Weights of a small GPT-style language model, trained from scratch on English Wikipedia: vocabulary 2048, tied embeddings.
Each number is 500 + 40 x the weight over its row's rms, rounded and kept within 0 to 999. Layers, rows and columns count from 0. Numbers have three digits each. The size before them is the row's rms in percent of the matrix's.

# down: layer 5 MLP down (transposed), 1024x256, rms 0.0494, rows 59-111, columns 0-127
# up: layer 5 MLP up, 1024x256, rms 0.0495, rows 60-111, columns 0-127
down59 087:469510539466541512493516521581512471549521581545434498598482459515531495566501519458511498524537488496520535522452483545469559487545536610534494470592538548488564514505576517499510450536472475515456383465470529442486538505539469528458558445565463448514496481441538525467484583532446572455480447540539559520535462462508505525539518510398448472481491483544517508479551468497513565537482
up60 095:481463471554507437472521438547577559461473520556455549491489449552557422571512479469516543471528480467507490478463504461499511482484462563544466566439449599510567509487503472414484484547532490491474538484512548490464550568513495503464460545506495541509480494493509469455481485471511523554465477428488407546509487508558431542405525448496505512436572463500556446459486479455425473555492
down60 088:549510553459506537540519541492477421538519493480517479501510541457462506467519488588514461508455453464527456505554530490491508532490552419472541440536503443488545452498479540546509509519469469456518432519473468461498486411431531480538490446492481539483526526461508540532545447560488490441594516481552504505488477539483483442562515534570495471520438546523503549513503478543534594459515
up61 104:406531463529536511486514516505431492473512466547546602562505467511491451476481492469477515485504485433404482595474491455521471557507510438451526522442550460511492475452478452387432531577495516543509462499491502527535552520427500510468529501475548468512482529537464471436499469515565450455469517530614506447490538504509460545504451461508548441472433502470565422492526475512487560555418
down61 098:622469485495461479530507484511564468420506478429447430464454507476501536477471567499428549555480533503555572439474469514503592512550487514499483510509528473473427522533512566513474449383495547496563521527534451477470479436509498447507609502481511499480556536532506477495502529471463507600462468543397489545562506498529471473489481474470495487467523455494457556503498458529497473533608
up62 099:538541419468527572475472491477483507522418490460481448513487490539555548487491527453530589450506522458516491509578432472452505461423463506456565455469439457533527516487526526531522556472483492541486516504511514533445525537543411478470444468496488583541542482507453522534521503529537552503513507525449512556543546554498486507610497401476495508450537534531498530525486562514436456469528
down62 101:579492539546497485518486571479478535502522447489489510529477475491497514451478493446535508484511541542473502555550517566535492576503557495544484534481483512497510559454539478468480557492498476481465454465560532508494473487554529533519520485486519506496430528495532482472529470471432464519483481580561507531551483518536467530410499496502436474551504464539575515542561472537456535576539
up63 100:438531476573525531458534480457503524431480485421581555428488525532515467489514453563487555572476522480466528562547490501495537510462504536461522590519454492440496530497522519523483494479471437508511412395514532540504564475491506443598450436482479492510494519486458473480489445532495499483447531479477558459573508472502450501504493480551500570500532493481554504553548420396507480488569
down63 100:552440497471543449504442481473490522569552425531484497585488493485465501490490487450546491428632526521503575487526458514476477488509499451475484458589482527555454475507512496513507469560496570495486477565404495556516477538530488578437482566493467507486529470460506496484528546556499499497539535515512406565422441501535469503513455495540503451493476472478487484487459554512452592534484
up64 103:506502462522529488506476457583406478473498483586499503529424494504532540594502474535449547475519432517492416519542509476498499488516435546526477538521583486496491440446482501510569535527498482502538544462514549552492510562463573526502490496505454544538489502480588551532510427507522483486524524540516523610525490485517588546528540445474451468468539472552466503579492453471523507549578
down64 095:444519519477514476472502518424610506504407551461546453475576540497489524487536556460482450525542478401515508513511547546535492494503609539544526519522487535515527495534507505503450484483473491502416506528473497440494457504460506467481501456553538424485506513483492475486503505523436561560501444575459504452498562531507467514444400520481458449452528546445515561528523514506466522460467
up65 095:500535535538484542493487496518589562513563542536537466505567535484558473408448492479543589517545504513467521555469525472533525507501478459532532500457484490584451534531554472597496481490499568439468507524477463502523472514468511479462491460471511499544609551421477493516514447462497475462505530436529472427414559558483519471518502513492448575556511509463546461470540551402506499447505
down65 093:503475487536546486458510498482449479495418415479450514485479492547442526579477512566469486534505520514591565505518458508444503523483523524517493450479471642395573476463447534468553489477531491517512443520486520462475552454478527504548523519501475622490449575538551525510482528538475490526511459579492494512505512487481424494473465487512525428491467434457526513465461462515517517570524
up66 102:438528515526527497528493501501413519564457548508469514510526481500437452495498491520450467423558571489573545546497434547518540508436504497536511489601485529503508540561563442583488524599481567427467475521490459543531546509485470491499483486511478463480563484470475540482505442468516468487456462487583450583499559472471518484440484582495544509552489443415527464469516523544539524521500
down66 096:574445528531489546504450465516519517467553489445503525467436554448579603508492500453559611560473492575434504463569551480521462538591474512543551551427489479509471444423476556463483451412506561573497525475518548463424462509450562513482523534451522516539477480484475424566425506506441508497513507426474484451511473599537457542524489484494456468508475514525568509506487484505493449466535
up67 096:508562447493455525477485534492491515525493436594522502497572501443528512475437481579550491535503490481486572479411501483597523561544480438530541538425555507593497517496530529471507499521414521479552526546432495487502500452529470482423530444482466530559491411498490482431537463485527484518544497502546506470563462540514504426492445530472522566555548508534491456569542491437501392584531
down67 104:572512485451506489544500446536448430491484512566500509474495462448567537547537541463453497527578515447534511483524497545475464540523437491504517549496410524461444441420445559495565460529493564591462475567489460488502506476441509445464504462518521531424483500547509510535508495547478532497489450523453503443416461481458540573492462510493431464490549550480441501418514482534532532475511
up68 097:474468538457478543508500451514525504495458527521531551513487511532543522537504544431473474462527560519511531512488562467496505605556482465524545545553521446485423512462445516464493508513453510496530456445499458519543386471477558502478468539465502518442447510519486511513547528444480551514405601512552518593521452503476476547558420487511543502481559453509476518451476443556490458504473
down68 099:498484400473575576481535449478492531517529421503403483541538580477467488421545529503555465519514445543465454585423442541505506513396479546448503492489478467523635506529513549541529425528509441450465477589449496446479516516492509483552515493499482536532506510559478477462524454490493453505603449496499527455433448512577450494505584462518523487554474508461551487524485532398512493461495
up69 100:542436507523421469491445508529442483493527501492529444577410446456491500542483490470481482476547533520535501488464466524472428537485495525531461569487440582523501512478535523540512475467491508489463522504501525417440468538476485554565553498440513484527437509493537471515479512464535506536524525500474542451479444474477484504542520502537467552514513507505464473476493525506534504528521
down69 098:474544551461580498456558517521475544481459476476498509500503473534524495526493480458534517565486501534563554480516499526509507430519405551551513439467599470523458530462500531451473566474439525613487488510459430512530482464501569529522456494530488532469540464459545549506506535528548473464480501425536494495579589479517443491494529583507477492516519514545560530524530491514446475504496
up70 101:432508502563423478513553545530496581503515555448548546525451477458476516485502513501504553588558523479472498456479482485501499542492464433459543490502538517507562485549542525471450424560537487506512582524457522439550469497530457529537474498522504495456484545488544552526534522448476540504519588402497467514367512452526520497538500537465466505448436557494525494540523503452473534452509
down70 108:525587447462546471498529453533471511484600493570436475519526495493459425522552566484504497483509531455493462500449516487499439570571481547505492491531473493485461490482485492552440475452541503575531491499536546516481503507461518512513516486492537519510516525512544496407472485509507530530464524547490502490419513507531551500520489506545527511464501534490474574486534529487442499499445
up71 104:487495637491459518526518473495521511484480473455499517473502520525561532487442455479563452463600539510512484520460469502477516502501506506492522545497457470572502382483404547517501512495466455474429509463568449423534559495572531507491430505496472531523519488491500549502514487533530437561502504495480504520501478478462484537425506498506597541465489475527515502509479534413541516542475
down71 104:547502441464493425531479479508510469552443511507525537448513505510472508515472550515500446507504475506449509509550479497482512443479443425545564518448525480455478504471470477518523467443431489499495443534512562466500516449512493429511480551486479552497483597565532460420499428509498530446507481527459534510491529515491481493497451394497460468459431504521481514444497535557449567569511
up72 099:582541444445467559490499539473574536454513569556453456560491535440512487570460484471516519520485457453552502451538438491533540494480467503439461532507477507514533468511562527508559549541511472554549552485510512555449529460518505445495535541514481601407542515597548512486423487504523513495474534517569470495458503493525479462540462542430516499488500415528552490565550530571411506511429
down72 101:486458561528600490496495483505484476506443506548521561456522502506466486464454512500507529549551558586485548531442516498508490572556530489514462488490553462499484520481470445477428487476542499537466460476492533461531462511462516491505566399431515452497540499479409481498531432558461466514504501489569465526484548530483468495503477484548438508507463458508490459436471469440486476466542
up73 100:440513449442473524459452485413563475495496496496473550482511530536453436487562479498445559571547441534485533511534563539571504421485568521438556543491483498517548507519496459490470508514500438549493519483534476514447573447613567505442520502465520530531439538481534490483502501521605541517495448519519483473508480481515429444445435488552529575511476533506559477419506579483506487524556
down73 101:526526512484517544475495444544416558559484471569523495507526545490526498553556464543525433516500474492557462500475515510457455495486514434539471500505530541507454543453453496541514406445587404513509563479410532521518452579460463523571480511553462521461484407500571477495528510498528495526518502416546517505542592485543563521502461551466500512484459476525487533497452430518541463503439
up74 100:476526467522466574527548555528546536525519520533507505423499444457506510542515523498529521546504562427548528440510562484504463556512548624458429573476536478529470413538501480505469547494538542561531486439448449539446529521556499466507481492557461430482548497531441498529545553459480514503474471542514471512443461554486537561449468533501538554447462507497511413551565545544500480538510
down74 089:504454483480574480515465481433503482496475504443473474527498490502529515500516454516460535462593438523544479547485443559508551428546462350558520441538441501452489610464485563474549496523438466493533502558545514503503521484462508481462509527434486547497521493503508492461398471509507541559485466464530489459539463443439485477524504451526461463545560494526529574505473471505504528481448
up75 100:451610571554483461515513509523493501453467481491433514415457474464433488492610516545524567528457536473486534520548520430515555496518502513461522523471461483406442450463482471507507517442471522461475507502514566554534426527479454484517528566452474548467536490552511469554553455435529461499506562493451506498583527434539525436452451471531543515515508503541565568531483597506471502482508
down75 093:508482464534480495476519499480556522538469506568458503482491491495476455528441457491482501577531506534497536610467486572490481514483523571518498506483574491502555450445486539487477507481557459509529559537526526447484522430504562472437538469498484550504468449458571510446519491484448526593523480530551421551573483430458480545543579524516518501453455446466527423431538456553508569472436
up76 098:529454519508501491505506492462414542534483498515553509480516554474538505509507519470500472506526565461578492521478570513492569478486557473486558532458478575491532500485481476526399538504601487603564448492592524474474484537501513485497492519554527499535518483545544418456552491492556518474494541489478474473494513535471509445487485522491519559519439467478509473509453509512555535507478
down76 106:574503443556462543511545539498575486517496537460474469546495418510497571511506478452455484482465553527521503503497515499467500531516532488483545634581496499482469495512452464483465447460549532509507539517455533479550463441481429471506525477447548525533495502467475536543474478503534504497484531587537582491506463534550477528471534444518473507551476518510520546481508482515498441509578
up77 101:440539537472474505512453454490427482505433496462524499504527529462532476510518359528431496432505566505484465504532518483476530523508502544514523551507479560415502511566606498500465470522504495480593498493459480509498567546501565538527541439491544506536509504567456525489525518523540505462504493577489543491550515431446443467554470510568501491499474455505539501499464550556477436514541
down77 095:634445514496509563439517538402534473482570494509433499531532485563469474507426575484510554539420461465473450510501521543478527506507506538492505430475495427553540477486481581486488546493551479533493429498539488483423554437539462486482494545560489488477536515461474473541462485472494456553492423454499537521473499556511528511485487499560497551500489596509485505493534450487486570527465
up78 085:448586496432492565480523531515446470491449523493464464505500508485496574544453527508486469501485512515540501530545533507473467538457561472541550448479521483545503513523482480481538473430506518449494479439495536537477547485524491499585507516527485476508601480507536521480585478441496489475532491508502466461420573461514533435498520464462492485503497600494456535533473466473496495564518
down78 086:496488469433464437407516406469511554520533507484509449508496519467492449490486579499497481452551509457525471505500519429538524538547476463474460518551485584496493526509479554524507461459535537502534474584498478523523472515404514521494523456481537452507478524525531522536390604474457504571475540444489560519523456503504521556449494472525552534568481492496512510597466451452536447472528
up79 107:528461507534519505492430528513521520517504529500467526472592492479496531508525508566497576474478509584501513455488475533528544563533520488514489461552546429473496491407492473547506478494537493481528535427429478543436520576463511460518444495499512586498514475536467499463531485518466500541464491487523516554455470523471592515479537574555433560448509501489548486502438475434508590535548
down79 110:484465498469488490487500517485454470525536473462548483479490508497409458490397490480518465461445612500464522517501493441470501460515471567562565491492477498518466533490465508500484541501483499531519508457497549486613434546542506519492504449485526513554515528535453496549441505433546570517535525379483540499492521531506404484449507488477551504540515500492446519495536523540537477536460
up80 104:567521575477598529471516516512500502523492533519491458482536461492497506485528528497524553547469474514520461537542513489523510494597468569439528460501450517541477530509527464519552508518504554452485487426468578425446463496570535508511506439423490524419443559486487521444527543600577473482510509426574538475439510488527531541506499549509475418432496514543570512475508449474557494522490
down80 109:496588596529516442477461452505500550432538473543472556482523538454449554527503468554496497455530493534455542564520481500488484444528548461482450552457535484518498476579459466469532531490500573514522480529542517519425552493407490466427532588530489459517510526530537502569456508466525485464453515493494474496499539518547513475478519518485491472529487500503511491585450455518530472530543
up81 102:562515478541518474532494576475482539515518465477504452496532450487501552557512452534485519460494536556540526571509497552587409522475495480489545447476485475505483537479562464484524431523597484522516561566527463561472539515465470521546476482497434493460429490449533456528438456570553513511521517469482566518513414483526505488503526440460477476506548472491508496498515556493562454531454
down81 100:465494461493476507491498528503527469512489433491553513514500499480480482534436477505503469544519479500483474475506418496509549622554511574557417564592528498425502506548471537529411482455536484522499510543491516466542438511393543513458499493448576539572512459494493540440510541456513496461554534551481451519485485506431531441405468510488516440524579523491512467478493442538551512519532
up82 099:560511513529468477529483520443480526500508507482446534482525530420430451510512541420511501486519519477529550584523465464475530467474497517537611506552510419519528479504575408531506481610510508450528517588517471418466528557515453485518460445517483543507464494520514490550457573458493487550446508465473542497507519496530461568541558537463454453507483496536512526498504534525472554504484
down82 104:496476451440476484497527516500524510478515484541477482442530502526526491488557476452478535474438550423503469483563543476521508566542489491462480468501470464502487537496528551521544484511575495549503494466477496526476541557557521571542544523432468441505515530475535482460533547558580494477566482510535447426523492463545550497507537452483528468430468483568520511534475497514471450470464
up83 091:534518559575511421458487470514522575528531484484486470586560441549517509549509526553400532534526503509483516503492428455460549520497508558529464536481553535467510468482468565451490508540513535522480527502454435469450485528440518385558468501535537469466477508539516551475561489498574505543510457465517553441557532489499513497490435534490453605452442502551517465458503529427440458450517
down83 103:523507445489512492529457459518536501478511470515533494526436496459522460483460539463530427560540500527583406526490476527528501544468570468489540456468487494443477606455461466388489537461614535507518438530468506417558528490470483487519465550444512436540464477493456553553483516485532454550513510485500511492493528477463468495532515468489512468465535469448538539531446472491589563477551
up84 092:513541441466519485463507483528445462461448508445514462466538454447537509533543482486503429494484465475456479491484511451522488469539510553475457505534522525562492419485534473520491510542573509505455513525427528459471492485464503572478505531482562500542448492480508515558524464481529438521488507567449567522475491522540472497518466559537503505531455438544498471509487475420521437505515
down84 110:506527558435572485427389504436535491511481569447517458523582553558534530462570468452484507496564464508490564493508503611446482534419555487529506500464491524525437534503400493550518469501531478488542516509489497486466555595486488514507494532516459418523531515535479545450530469491564527439462493494437519530473494533491483488517563545457470505474521503452520505514492572482522512455422
up85 097:525479507495607595545489488464490466495510532567495515545480542512465503524492502516449497516485510520622530518574532466509528532467548532530429530520482534488504436514444445486536520487510533498525526451452508510544455487525557538544535405599417473507506499490454513525410515479466495541489485469535521534525551494515529527484464536519449537508532557535520551502490479509503506511564
down85 103:531567510425444415482497509436536443456494457587545543505499462515479540505522451434541515413590482525525487413461489473471504480553528549455493536531485551482564496535505515536469480524485435472500504581528448496526589540490488549486516552508478529475526533482455483459528448486508547414527541515567491449479454497526519510484462504486431463533504461511520536563512483470458496537496
up86 103:517521624542462518502522561434515522464528473490565472483520480487526535458500473472535548541483539488488475460502508481465545578498512574461503496470602491574493463537546411465508520421530482461540438506539493541460484550436517399563493457454513543474506460598415466470531499466598512507513493577490544538492519439521504453549580508484513542445549510477585468530512498494556544425475
down86 096:520518476525488504523553524542526471474458491452486527514498461506529499534523485516470492480492505492541584491519515483560463560499566500523535477552545562434507560516489551532515510483468517522447574565449527486487550532569493452411460559479539549483486521510470471478473471475517484480555557442521450513501480570506538466491511512455496574554489541497502406475465442537505453537475
up87 099:428530493465464468495546501548487385531512495473545557463531490602449487489450458507532540446503500523486552547580483474542532588444491571523534480480560453512558478500474519475497503451542543530517478529484522498589466553521477454529528540480529567427539524482492550486482454425435512513355514536530552584488489490453465468495588478410521552497510527510560499503527474487492503488498
down87 090:516495478530488535513490476460507548524524512654483457526468566465553482545516521459491538508568449470546393429446533528466515432528488525526472513460495592462452503545473426482500462514504453492461495492475460507456505441450505533478439497549524451517472534502461537522487562513501554514563541473474485461527523551504566550492457442558519439485479499522410498525470561502536457498415
up88 110:461467492498517527515497468546486507501512523447425514485551528563470443514499497492419546498506485467574482499506442577542525495486470479473513469518525464518506440503549449554419501485507497530511480482494430574461496415529464499482565495447461525516483435567489453574474528427560522466515545574445517477528528494526471509527506506504453463521422533490537554397466500468542482501579
down88 098:502480483559533433518524491484559501592490490503502475526498479441476467491507525518506460494515534508570531471468534431473496524510522539500560517517495514472424504504453515472502502516526499455568497445432544398477559487420545570486506496546544473533459492464449467512505483483416544488476549512482412464498526444510454536475425539531556482517462461436532466493414470461449487505436
up89 103:507493562431440514517467491459506496494441466505506487519544467510448434502500529562536503483492574528540468548490469529470531538499409533520541458449530483501518452468462513521431563524488516462445484508467492490496511538505482481467513543459513442586473546504588475436448475448565452440437559577492469557476478461411535516440511506510429542475529460476492490508524543482472481482550
down89 096:524544498561577451547548579558439487503547594430550500543475494493546509459553479508467494441547447519491448513484457471512497540543546493433485530496474565522542467569494463435537531502542463576501489512498467497508480491486525486509464500434518521450514477525433515493507517539485483524448396487550536424476599472552423491507499525544498466469477458511473546448482439470475513510527
up90 103:536491381479501463560557479463525528564429518525501481500498536442515482487493460568494440490540466547333530454489545440464520557488501467453569420513500409472536462450475535503456543477442462549535545419527496449551496517477485508453523501491496523559478526474523487509447492457520433509490471494480579442523476517485535455497458465481469475507521581496543476545459508450471548472565
down90 099:473499521477526516508475444505456555553545417543443533503530537498470510586520541574500541483499553505548526500514491530513456489513554554434544555500532565519472490522495425568489556544565474497500470473423509503403480455509546499447553531512483526569545538508477546511503540591505530458500486486467466526557502452498548529448493516553487562421500485446489457485555534537540528514496
up91 100:537519516509490479461514494510515520411530512449513475517461491511505558537508564534478485513512467540520479346587492556568533541541557535491568517440486470444531434522426517520435531519519522592472535538485523525521482419550505552467535500551562560484507520503440523509523422568469552491543535450481501515531464480489454458531507505560422528546534526500463463494483506397443561468434
down91 101:468548526509487553597539466519451532505470417513515528525603547463491496544519446451433561525519530441475532534466491440483483562536545483407447493473512424542517501488553532400531424534464536474575528465453503486423575519505548452503497483496523525428558496541541461503429504417419501499515507523528437495591494459462514453534454504453557533503437446507538554520546459532544435494513
up92 099:475534472556505488504471455478490550482514524491478528489502545463524478492555501435442532440517466520533445472522519518491468467591482540570489546524557471547439555482449462466479484488547511499445512454516483527562507547480444576499548442492498562497483519497516499542503506541492553540533571474455469486545515520519392514485451493470562501515526488485531493546544499460500534517508
down92 094:465514468441432525484547570535503500554499512493528507502515490493487509488514475533530513543508470450470578512489558577541486457455513507501565483461523494497535500446540519475511479471444493470449516593495526487473470483510544435503459576489517524545518554483458484468565545557480481507445373502489523432491510533450523498509462442530471521531540441526403543526541550574546501509485
up93 101:449518508453499540509507546531494550480438513482465477511515538560465557457516522462560475515514485453520490505462440500487563491582467554487503483494526505508534462528561511524444431528417525478508474498537458521543476505450483510430562494474445435496524477493538546579457506507441426556447492504589577560490594545486531519553535464540541463541437512456482494515515525534496426454491
down93 100:489479514565553583458505483466438490501531536510459578579504512558506544569470472460476475471456494453567556576492465491532496483455538452507549512558494533448442528550511507462499528471574455477497468499552513538497537495445525433576489551504519502567500435504531491480462543469533499487488437500507465507511478549465503528495536538453459546507440510497499540402439489482413523444494
up94 099:442466563542362572546448531535512513530478482517504490461417483509530480471501553502513485418491456475497472499454523485440472477410455525502518489476511513560525528443497507523488534530503412535468537489510503532525528475480501527445480508512433449541517485525473525539559464430457468516515448502418510475528529490399562528488512465491448459503568481489526535501476534430459524459484
down94 096:553544465495540455563558444482503532515463545556479530551538614522452472514485516467468473512505545535551543482472463463581486558581498461502465502536470483481515522609507413442575495499504555496544436486476542591502476501520545500496512533481514514491489480535492547448434481573481470474498531514579435497446445468566432514519516498499497494476489498536495510493515525502533451559491
up95 095:470421477462543437548484566553522567463469493507525515504493441495537554460443491472493477477573553519471432481473493463551464482514492554493483573518555466489544488448498471438512508496468569552501430465488485509407559454480490465543533518529487531528510519518550496484544439494494449489511496502547493530486500477470458537480524456478519482577497539487492391504482471523512546482538
down95 087:477477495486487486440546450452412499527509510581513530433488549540513491465527432471438532488452408399510511511453479413497503526476549478476490451505420536527472501535473506562436517462536471453485541493514515555507492539485414547551491510512479480547511453473520539512436612530498477468494459464477531488435483500544522477479521480488477491483485517525514590565470461480439435501497
up96 101:500463522570528528527496452450522514470479489433567500526484545533496561467539508495535436445457494483521460457521556543478514485618431515489506496490508572485505538496462479440526507498527467560462504484454538485512548542531468494494494508469496496495549532527446549518511610501474462472504506615495508480448506571431578461504501578518486572582552514535497495466543561553493550547482
down96 094:456541523435548433500548478582495550512497568566469504502496523531533498486420493473484552502534493535495530601513500491409460524460478516531455559531504547446485570505521527536528478524554512445507558525596527505381449504487533536515483504559424539504444509544507473521477452503484495453460474474496520488515485560612484520482531498502567529491523471453487557512483475499481416445480
up97 095:513511410567524514569521536502504499486444543514529482491448482506521460591464490539504486482474534506508445482492461542538595461504507413493536456463499534421510478448520552501553462485421478445471520496460512490454469487554454437476496507552438534531451479497486504460458560517485560576521528539558552531541464490581492509543563566503534567482475491495468452498464577503565423430525
down97 097:411531597472539524511464538507546553515524554518567484524492513470473507453552515501384547571490499465471529515493507574527454462472497480505487490554526548502502449441453523522542418537497542433525525527458572556589489546531554456560476578506590454539532540527585449456502489543587522467488483467461497492473539468442536575600519484479482462492462483474528463475546516482496464488485
up98 095:538515474485525581522512517486515459537467490386476442550511472518504516532497521518513468494472469526503442477567482543475494552512537521475480542476463461558548525478500534538516503507478498489474535471522473483533542586431509464492425550529461408462510544578494576544586500468436490546493534480442527394507502395485493526493517489438492532494480562514492557498476479472484477461419
down98 100:471532479473509482511519538496475527468545521549523551515479501467492459538502449463536505514517479535547483480480482494495499484527537482560555492449467515498505533480516509481493506479468505559587448435491519553573399473519453568570527502499559452493489461500512478464472567522526498484467442529537497542440570528521438507482482458500492441455560505546476511525507466559497527399477
up99 095:497523531558458481541475562433477431465479593432488493440464565589469419487421486527574483515525541484535497560545521457513477506539450521533532463449550409494474528519516483507515518507512444456479526535543481534528464448539507492493575513443552490559545497571580561517449505512429506500453447506506458531436466548501477500522534543519509462519503530499503499521414463547545449511495
down99 090:504533517485497515467534484491409537508537504469438569540466489529537538550505516540467543460541500517443534490390496505550522468495503503484481515519479498543462516488446531549487490483503482470516466604459519478438516507509439515465513470553519558454476492487488472480560458523473462465452522458612466506575496509495509501468500511535488541540481398431430454452523444518469553447471
up100 094:474502480462522563377525451551505444495593505503482523503576516468479502546520443532509510541526524456563549547491539535533518536539550563553589521498426498452494491498481491500404438468519448515460509552493530538516466519541470554484504403444540529489453533511504554520555447546542526444505492476591568517496545488518468510578477533508494454497612535511504494546519517458474445466523
down100 110:484558483471452565504536439532524462533505594442473497526444466534513476417529475532505499494429465522477478485511439505505405560498532594472504508525492442526586476479510540438549540432538460487504483468501516439445467501479473539592526544497520429479496509454431415450521510499474483526469506549491484457492510466508476466487498450472516473483498525501557473522508483532444524537494
up101 094:465353525523514476556433496478486526537449477437513512567570500478491486518528478450466449512514487502431445441436486471540433498522530453477466511485430489522447541504502500486479475480472500504529506487510496476526465520539460508468556511501477432476524456518576489530508438538578481458492507441536506400541523545511476450512405499534508479516537487544534470436475539550468429452504
down101 095:491621460437538444405555468620554495482530516538549443434439529545507458549544483550461514533517521456569511513558557527445574417507504455541468543505554530536504576485491531526545476507497502515471531516450472490519532509514522558468516476536519530523520498559518468509488479508423505474490532513491444551530492520446488524541509520538476462503507512563550529594494504498545606505488
up102 101:500494523435493506487516565521545542539487518524516506499483518428455489493547441510450473492602472481453499501537468558505483534549510458501542551450497412459482401472584574499502498470574479525470501523470520472465553532546536484439520465449472427494436547496536471493489491468569460468505476529432506531460521529441442509521446493590492503516544556509585524580487560541556602508510
down102 108:523586423493494533506460515459538512488432473544453491404494472489460416481520485556474508432498484543496457461492510484541418457514465515495457536492519525558480504474496502530459419535452472490546540500490457463545497508487468562511507506493527527530478575552447583507475505433399506493482540518503470469469494549472498448415500455525496514472433500481555485445454515480585482510471
up103 099:513491564565507543567448592548440586481441504469479502472483470471461491502527558451510558540576494493528503582506515425518521409555508496470565450531471538525493506513459455507521463529567492537443423466529545508491455507500543556479537445468519465500429502564496536506602526492509502505506579482491534495605603511465510495514462516508530508514453492507494540539489540517547459480420
down103 102:495511552542550465449558498466531462603545458497565465580483452503477503498459488543467466483462513462448463513545505543419514576494490574525511541493547420524414440465461468451511537449471435553490549480426456532515474518531450459495515503498544470495535479550447467463453458561469487575456456467536512446508465566465513510486551455506506524498505520497528421412567468580529528466540
up104 100:427492562504482513562466511537482410439501455515488503473513551541471507470491515482407532538449450544507530444475443569477512511506441457534429556510536494530545500596506594493532493545496466553494441526559479521504491530436541476522546526490494533554553501492418497472414556548561565416499511516488485444518545482412488510536545471517490539502514490445426548532545560518463502511540
down104 098:522502485479561585508539446572509502524446516515408446499498507484475543456480476466564521513452504504552556547568513539543479474511515459465467475527483509544527417475470499524584477427475469526466532548577447468450529550564517511529498552490535564474485534563569478594457486495489439476475492536513564460545441449515460461512530479485465527509565498510509564533420489537497432505490
up105 100:462409550481512529518540508482388470503557489518495545488528505488438555400488492540484502496547452498513435545543512453444551527490440433444503521496481549510542528495434536528506513508562498553511459485489463436526578522490476477435541539489514484517499529540585488412538527504528499413530407549488457428508545559496536557484522551428486462436506516562503515521446501495451511497511
down105 099:548530465495505481448525519545542527498457522476500484441513488506449514516468557480529508555487472504480540494475498470526490539528582507551480483540465494499555548533555508534476474533501533416516564508497552494500454542422466530459469441502459547545406441528532487591473587502494506453447558450405572550463490511507559488491512399551531505504456487448544450560471505439493515481409
up106 096:554532519502486497438477492529576491507398538489494502418501501538490510473500463514487471499558520472531522462436480444533515488535487502450528571471495416578533495598518506473502499528490491474546534425496409467489450421512519490488466451483528467510546513516525495484562520499465523478507501439491573472522494528490484555487511467523461504491447490508505558492398538466552470532405
down106 105:404468470559480519420497516489408513494515505435457539492470429523524513541490528518484475498543480539522480522569509559518511445481542499468503435531521552485531514477519507532519556531509505558516487486561500555523569531501538504456502451447488499524472542532516496451520505501565484436444507518490482460454557449459541475500479483396494503516481484451491439470500516625442545524456
up107 095:488571489456435592528480546577504367510510550514492503479541490480531552486453501510461510497545497585562466488470445475513458502525482521496410579472492500496543541510511474473489551496531482550465495496578484534521496508490450488494410490518535498459529462491484488509521523506523515474495481479483434523523504542463453454465468495471425542521553533531583481463522460502506552521495
down107 096:545538427513480498519549455511482592499572459484532434557508577486477430500500546474464478511552428457538545530485574503427524531527459455479434528480452537556536485457464533458485467443531453523490449477519463524419463471425514545468504568498587515485455544518500509540414483538486445540561607396537533501476458485500447528464414421509494456493391535510520540457475500444492435492444
up108 100:528474503527492563477521506510475547508433513510489512500505516456495500566523538512453475498475544443501523500564488483423500579500477516535484489514531499600445417546541487480484471494511485501529509507488521533501519551495569508469516475508448499484494562535479514553540518470516556512453495524525479484519488557503473514512480498482456438483494477545526505389507455470488502497553
down108 103:563457444500468544527480465504471538445494457556423503538465468589530544486554499532456534470492507511461526543502472506531551582472475479481449497515554454519492445475540554514516550525509498544465507525449466496482490479548496469540559538530510498490514454515475483508472549473486418551536596524441404546538418424475561468501507499478555528527511454487583493505530518489548491470513
up109 093:463433435538558447488459501562475513540548530525499476444544511507538472536536511509433529504501525501502473432511538487505443511542507479507488476565512538585413467467518496476515493495520524579584485485551457526420500516475500524486508502502485500521448539521448551506539441490523456455472446542485452432461552441416543574542563481463513533466485467505486515530491460466507508510459
down109 100:519536498572519483477524510550541433494426494524547501530476439418435561545501474412518518457547488502518550522487521509505549554543507425475439488506487484472501537552487496534469493524473464541535505525465440438510494499570434544508458459530505539485520519541502572419466580487477462577512505516485489533474479484487501485438416462526517482535466518572524499458446499529510445475507
up110 085:444555500530452542534503463527530423568505527434536525525490502465520472471528504502423473477493480524534472458500396429488522475520525538558455506521517521492491504539579525489505541538503504449564499500561496526510529448431550572439545550530540562481574490568459463479481477544536491504521513497458445506519484457425542422546547458540517534526527504607523530445397495442464480513517
down110 088:553454416495530474452557471494487518516559433535482500459475475495494528563511450476503473472500487533454508494468512506546520519513518416482479496450434507492517418444464480544509446446519527531494404519496438538471458550484541530484482428465527458563453533492528553447430504464500536499466458521518472510471512512502435561424480602518476450405533547549488457564528477444505501544487
up111 101:497536529465481462541503523398492500505510501480566556463542386459437511551553395458507458474435448457475469531512513550470483524566484546520505508634464496467562420462594489525508509473505501560604497527469537541505488553565411533465529518482433481437523575516459511551566529470504472484468507509512568430478484469515494509451521487452426534549546512503474483465543510466463454476513
down111 110:394496473510456570456482510429484504479501554499616460522494476486512482510516510502466482442472562497540441542504500484499540432583520522519470529519488496489486514525549519534588560526405470444518483499487547571498471455562465472431529503485503522486532599511463492516463487494497591555421502498439545451497467437506523441478569495449490484524563547512451453522530518461451541534456